config.yaml
n_layer: 25
rope_base: 81200.0
qk_norm: false
parallel_block: false
init_std_up: 0.0553
lr_mult_qkv: 0.4
final_lr_fraction: 0.0
seq_len: 128
doc_mask: true
steps: 3891
Each number is 128 + 24 x the weight over its row's rms, rounded and kept within 0 to 255. Layers, rows and columns count from 0. The size above them is the row's rms in percent of the matrix's.

# layer 22 MLP down (transposed), 320x128, rms 0.114, rows 199-207, columns 0-127
size [101 107  92 101 103  97 100 100 104]
[[110 129 121 112 138 146 145 101 139 141 172 164  93  86 125 119 145 185  89  76 136 103 163 147 121 152 135 171  96 114  92 156 109 118 133 115 127 125 161 119 133 141  85 144 127 151 139 185 163 116 142 116 120 135 126 155 130 155 167 125 156 156 111 126 139 120 123 118 126 122 111 120 111 130 134 113 138 149 150 109 176 118 102 127 107 141  88  72 124 125 144 149 124 158  80 119 150 144 159 108 129 115 174 119  98 121 123 129 183 122 126 167 104 148 158 146 161 168 166 127 120 134 119 139 132 120 180 127]
 [156  70 132 114 124 118 132 119  91 143  97 106 133 101 150 157  53 121 133 143 116 151 103 184 106 159 110 111 150 145 158 110 122 137 108 161 124 133 133 108 116 116 159 135 124 131 118 153 167 100  99 166  91 125 165 119 118 153 152 152 120 132 106 163 125  99 115 141  75 122 123 128 120 139 124 152 129 106 106 145  91  91 134 109 138 169 114 155  91 106 148 164 119 124  98 143 133 101 129 165 158  95 134 137 109 126 126 136 134 119 106 103  92 147 101 172 175  75 137 145 127  98 151 104 134 130 117 124]
 [138 187 171 140 103 108 129 172 103 137 105 140 138  95 121 138 147 149 125 175 132  93 121 142 131 127 123 140 112  90 124 122 143 137 135 135 137 128 112 141 135 156  71 122  98 106 130 112 170 143 193  86 145 130 158 106 128 115  95 112 110 128 119 115 176 125  91 160 118 125 153 150 137 157 122 106 150 139 136 139 104  93  89 127 152 137 112 158 146 118 164 110 108 170 118 191 150 140 119 132 173 150 128 120 175 123 178 176 112 117 121 117 108 119 149 135 134 108 164 138 128 125  87 119 147 139 120 134]
 [133 111 162 135 103 119 164 134 146 147  95 101 120 131 157 181 151 104 127 142 166 170 107 125 104 143 158 113 109 129 130 137 173 123 127 126 151 155  92 105 119  86 113 151 146 125 128 147 166 178 118 143 154 101 131 139 123  91  76 142 138 154 182 105 136 152  92 149 128 106 124  90 161 130 118 140 148 141 136 125 104 119 143 123 152 164 139 134  68 134 207 125 146 136 120 124 147 135 134 110 150  86 122 119 135 118 153 141 107 168 112 156 106 152 134 123  81 119 153 126 110 126 103 123 120 129 113  85]
 [139 122  88 157 105 129 110 126 131  88 127 127 129 120 111 153 130 110 151 158 114 160  88 108  82 169 147 162 125 132 108 123 164 133 110 109 111 136 123 121 108 120 101 143 138 135 145 173 124 138  96 103 100 119 136 139 130 137 124 119 133 122 145 120 123  96 127 144 185 149 102 121 158 120 172  71  93 112 138 152  97  74 122 164 128 148  94 122 113 152 131 110 111 119  95 148  96 120 125 109 138 106 159 109 140 136 100  66 148 152 126 125 168 161 171 100 177 128 117 147 185 108 151  94 122 132 152 116]
 [103 167 106  94 124 154 130 126 158  68 110 113 143 139 146 118 104 133 135 156 123 170 123 155 128 134 110 108 160 115 132 149 141 125 115 136 141 110 137 147 144  97 121 144 132 137 128 133 123 135 164 127 112 107 133  83  81 194 144 133 160 128 139 131 120 173  91 100 129 114 140 147 115 119 111 149 118 161 124 144 120 118  92 115 119  81  91  89 101 130 152  36 149 135 103 149 153 129 124 144 113 113 107 162  97 115 143 108 167 127 119 130 132 118 144  54 106 132 110 103 118 118 149 146 113 113 110 159]
 [ 83  94 119 109 103 120 134  95 126 128  95  93 144 174  95 129 140 155  91 141 145  98 138  68  90 151 130 112 109 148 179 152 106 149 122 153 123  88 130 148  85 100 164 126  96 149 150 133 130 100 148  91 119 144 139 103  97 138 150 131 133 116 110 161 155 160 123 136 123 124 142 114 113 110 130 114 105 109 101 115 123 127 182 105 124 124 110 158  89 158 101  99 152 132 147  83 128 134  89 149  84  95 126  95 143 136 112 106 186  80 140 123 134 135 121 110 147 123 159 133 137 155 118 133 138 143 120 116]
 [117 131 127 121 148 115 110 113 129 179  98  89 141 121 107  85 174 137 105 105 113 127 104 147 139 124 127 154 106 115 106 115 137 132 168 156 153 116 140 115 160 130 156 123  82 170 113 159 107 139 124 114 101 148 137 192  94 180 109 166 112 164 125 114 120 153 120 110 134 116 108 138  95 146 138 167 145 139 141 128 131 116  96 151 132 114 184 145  93 108 129  78 117 113 101 122  83 111 157  98 135 115 118 111  73 117 169 142 137 115 119 101 126 148 115 123 106 116 123  53 130 144 143 126 124 137 111 123]
 [143 147 112 134 109 156 149 161 122 129 120 119  81 154 138 136 121 127 144 129 127 128 152 138 100 133 114  87 121 145 118 145 112 122 120  97 138 134 139 121 155  90 154 115 111 141 160  74  97 123  99 145 144 148 129 122 122 145 173 116 123 143 160 138 140  87 150 119 151 125 155 137 110 164 114 122 142 107 149 168 126 134 121  90  92 100 119 161 126  77 161 132 174 129 168 173 150 139 153 120  81 148  67  90  82 118 132 132 109  80 135 143 124 134 115 108 127 119 158 146 124 132 162  96 111 166 101  70]]
# layer 22 MLP gate, 320x128, rms 0.116, rows 200-207, columns 0-127
size [103  97 102 105 105 104 100 102]
[[142  98 150 111 103 124 145 137  95 127  64 117 162 129 138 145 110  81 106 143 131 110 110 141 128  89 126 124 125 121 174 144 105 114 102  83  76 106 124 112 132 127 111 143  96  91 117 161 154 148  96 102 168 165 114 135 100  80  90 148 120 101 123 107 125 120 155 159 135 131 111 136 113  99 108 103 134  92 116 105 100  85 132 138 105 111 169 130 182 118 120 119 113 136 112  90 153 140 142 124 130 127 128 109 145 143  86 123 169  98 116  92 115 129  92 143 149 149 122  91 110 163 106 115 127 115 149  85]
 [150 127 128 136 150 139 131 123 143 127 142 134 132 140  92 137 137 141  85 108 139 161 132 147 112 111 124 142 115  91  97 144 111 170 143  78 175 101 144 131 153 125 138 144 119 114  96 131 174 130 120  99 129 138 131 147 158 152 108 126 124 139 117  98 125 121 137 154 136 118 139 113 130  63 120 129  92 117 159  93 105 138 156 139 134  89 106  97 130 113 125 120 120 111 114  97 111 130 135 152 190 154 142 139  70 121 106 156 142  94 195 162 164 164 134 172 132 154 115  97 126 158  91 133  94 117 112 183]
 [160 222 104 120  95 136 126 153 107 129 108 128 111 105 118 119 110 121 142 106  95  96 141  72  98 123  97 111 170 124 110 150 142 143  99 119 107 124 170 136 156 180  93 145 127 138 137 115 146  81 128 171 164 128 124  83 119 133 120 161 118 163 123 124 155 151 125 136 108 178 122 148 119 159 106 117  88 115 132 151 143 122 121 120 100 112 146 124 111 120 139 115 136 141 116 115 133 148 114  98 118 137  97 166 161  94 117 167 110 115 124 128 147 138 115 140 172 148 140 105 140 122 194 134 120 129 149 111]
 [108 109 117 104 106 140 112 163 145 120  91 134 152 139 115 179  82 151  79 136 165  92 133 101 141 156 128 143 137 169 152 127  93 129 160 139 140 119 140 122 147  63 146 102 161 104 148 127 107 136  96 124 147 138 114 114 137 123  89  79 117 130 114 136 177  91 107 125 129 131 124 121 156  98 149 121 133 134 136 104 110 130 125 126 160 126 124 156 108 122 102 101 162  96 122 171  85 129 105 147 132 104 108 154 135 119 156 108 146 165  91 138 138 115 133 115 147  82  90 102 137  91  91 141  85  98 136 150]
 [ 86 133 147 139 160  99 179 148 157 112 174 156 119  91 120 130 134  84  83 144 111 159 111 140 141 111 124 125 148 120 112 126 133 132 142 127 122 103 140 162 111  81  99 155 129 149 159 152 115 127 148 149 138 122 153  99 108 134  88 133 170 126 118 144 125 155  94 118 118 148 121 109  85 144  91  97 110 116 116 117  75 146 164 145  88 156 159 134 141  76 168 117 108 169 135 147 123 103 154 123 123 164 147 122 153 155 100 105 142 148  90 128 156 144 150 104 144 111  92 106 149 161 149 102 107 143 123 135]
 [104 118 139 167 121  71 134 131 154 179 115 103 114 161 158 129 115 126 150  93  74 122  91 111 152 121 174 121 114 143 155 136 131  93 153 136 120  84 102 125 110 127 117 104 114 129 130 114 145 129 139 165 148 140 156 116 137 134 105 138 155 128 110 171 166 142 137 139 115 129 113 114 158 114 106  98 136 138 178 116 118 122  92  59 104 102  99 167 109 149 138 109 141 116 131 114  67 111 109 111 130  86 131 151 152  87  89 158 129 123 100 146 102 117 142 140 105 149 129 114 134 159 140 124  95 127 127  86]
 [140  98 122 147 125 149 144 144 131 165 132 100 176 124 134 121 129 123  95 152 144 154 123 103 133 121 109  96  96 107 142 142 122 153 184 146 170 151 131 116  85 146 110 130 115 103 143 123 140 125 126 113 152  90 114  98 114  81 111 119 107 171 129 144 137 104 110 108 129 125 170 160 123 152 122 109 124 150 101 102 115 143 171  85 142 108 146 109 121 156 139 105 154 104 125 104  84 122 151 168 182 120 106 122 132 110  70 108 122 143 131 130 134 104  62 160 129 127  92 115  99 131 110  83 103 118  84 123]
 [ 93 131  89 127 161 140 139 143 146 125 102 131 129 116  95 106 108 170 102 160 119 135 142 105  94  88 126  94 173 139 152 164 152 163 111 161 152  97 120 116 102 130 128 176 136 108 152 133 157 106 157 101 165  92 111 135 140 113 156 130 142 116 132 149 146  91 151 136 136 128  80 120 145 174 133 107 117 106 109 127 166  95 143 134 125  91 114 157 116 151 149 152 152 101  77 140 156 141 151 106 102 112 163 134  89 121 118 134 130  97 115  90 109 117 131 146 173 135 124 113 168 101 106 115 102 130 147 174]]
# layer 22 MLP up, 320x128, rms 0.119, rows 200-207, columns 0-127
size [109  91 104 111 100 108  97 109]
[[102 110 114  79 124 160 138 107 108 154 111 163 108 121 132  81 102 112 105  66 132  97 125 100 126 102 132 168 105 101 155  96 112 135 134 116 130 137 146 142 121  82  98 105  97 152 131 133 138 135 141 118  95 128 153  74 120  66 107 131 127 148 153 118 103 109 157 102 139 109 141 127 110 143 128 168 103  98 131 180  94 135 129 132 119 186 118 132 118 166 136  97 119 146 120 161 140 110 115 121 130 170 135 165 160 104 142 132 101  91 104 113 136 160 108 149 130  95 154 136 136 152 106 144 160 103 138 124]
 [131 125 124 117 177 108 142 114 171 153 137 104 142 120 105 146 110  96 139 117 125 171 154 101 135 111 123 111 131 154 138 118 126  94 106  99  77 104 119 108 169 125 159 135 119 138  87 150 143 159 162  87 118 149 152 106  99 106 100 133 170 145 161 112 102 146 133 106 142 153 135 118 122 119 116 144  70  90 140 125 128 119 146 143 126 108 143 106 106 123 128  97 145 126  99  93 133 112  80 134 165 111 130 146  95 174 142 121 100 101 115 129 166 158 176 164 194 115 108 123 107 130  82 132 135 137 110 112]
 [119  96 183  75 104  88 166 121 185  98 187 118 127 127  73 129 113 129 146 129 165 125 101 154 101 107 145 152 129 112 127 127 118 142  92 143 123 100 116 159 127 123 152 144 114 137 110 137 131 153 126 102 146 159 109 136 168 120 133 124 125 132 104 148 155  85 121 119 137 103 146 129 138 115 120 127 176 140  94 121 111 108 132 102 164  93 109 133 122 144 132 102  99 124 113 120 125  78 140 145 125 113 103 127 109 151 119  78 135  96 117 160  98  65 139 148 146 132 143  94 110 131  81 142 115 108  85 125]
 [118 148 127 134 104  77 100 117  93 161 145 143 101 114 115 134 135 117 132 146  84 151 149 125 148 143 142 119 120 145 100 181 141 119 112  89 141 121  97 162 126 130 118 150 134 170 111 123  88 137 148 100 125 100 158 139 135 138 119 144 113 162 115 154 118 149 143 119 131 158 103 154 142 131  88 128 131 103 144 185 135 155 135 139 141 141  92 167 130 158 155  87 176 150 108  83 118  92  97 150 174 168 171  89 106 137 107 159 160 140 165 118 140 116 123  91  99 124 117 160 128 149 143 141 112 158 104 123]
 [149 117 100 102 143 170 147  95 177 139 128 156 188 132 104 111 145 128 192  96 136  97 164 127  99 147 145 123 110 118 125 141 119 135 126 111 126 134  69 148 143 173 115 156 104 172 166 175 111  93 117 131 127 112 118 152 119 148 157 158 124  99 111 159 115 118 139 129 125 114 174 122 112 103 134 121 133 147 119 112 148 110 102 101 131 125 132 166 112 140 114 133 126  90 135 155 138 138 142 140 163 114 108 138 159 121 136 147  84  87 157 154 112  84 139 136 160 147 105  84  87 115 114 152 145 152 144 150]
 [117 129 122 133 140 116 128  91 105 118 121 167 154 166  78 159 165 134 147 122 115 145 111 165 114 109 106 165 119 112 151  96 102 115 156 135  85 175 122 101 106 173 136 154 132 119 164  84 132 126 100 122 117  98 137  91 125 106 133 122 150 124 138 114 110 146 125 131 104 112  96 147 120 126 135 139 125 144  98 137 118 132 115 141 160 174 130 151 159  81  80  89 157  96 125 162 122 163 167 104  96 123 109 158 128 110 125 121 160 164  72 145 169 106 100 125 135 110 111 170 117 118 101 114 146 151 142 117]
 [111 139 101 175  90 156 138  84 135 119 190 119 112 162 105 114 104  98 132 170 122 137 163 161 134 121 135 134 154 136 103  89  93  88  92 129 150  96 109 135 154 104 137 108 140 176 137 103 135 116 130 140 154 130 128  90 152 112 107 145 128 144 100 117 132 146 140 136 150 114 121 126 183  99 128 122 129 115 133 111  90  86 127 152 140 157 170 145 118 133 124 144 103 114 167 126 145 145 107 130 113  95 137 141  99 197 117  94 109 146 120 113 159 144 180 115 171 114 126 166 117 140 110 131 122 125 107 101]
 [106  87 140 140 119 122 134 137 164 114 113 152 156 118 121  94 124 115 174 135 107 173 139 145 141 151 133 118 124  91 117 107 154  74 117 167 119 151 170 147 153 102 127 110  84  88 160 128 142 121 143  87 112 133 140 145  92 111  64 171 134 143 121 105 163 164 151 101 135 145 143 134 144 133 152 154 130 100 153 143 106 115 119  81 120 159 137 162 128 150 174 120  83 157 133 169  94 131 135 153 141 154 148 150 166 134 144 143 147 124 122  99 150 108 147 124 121  95 135 129 170 106 147 102 143 144 122 142]]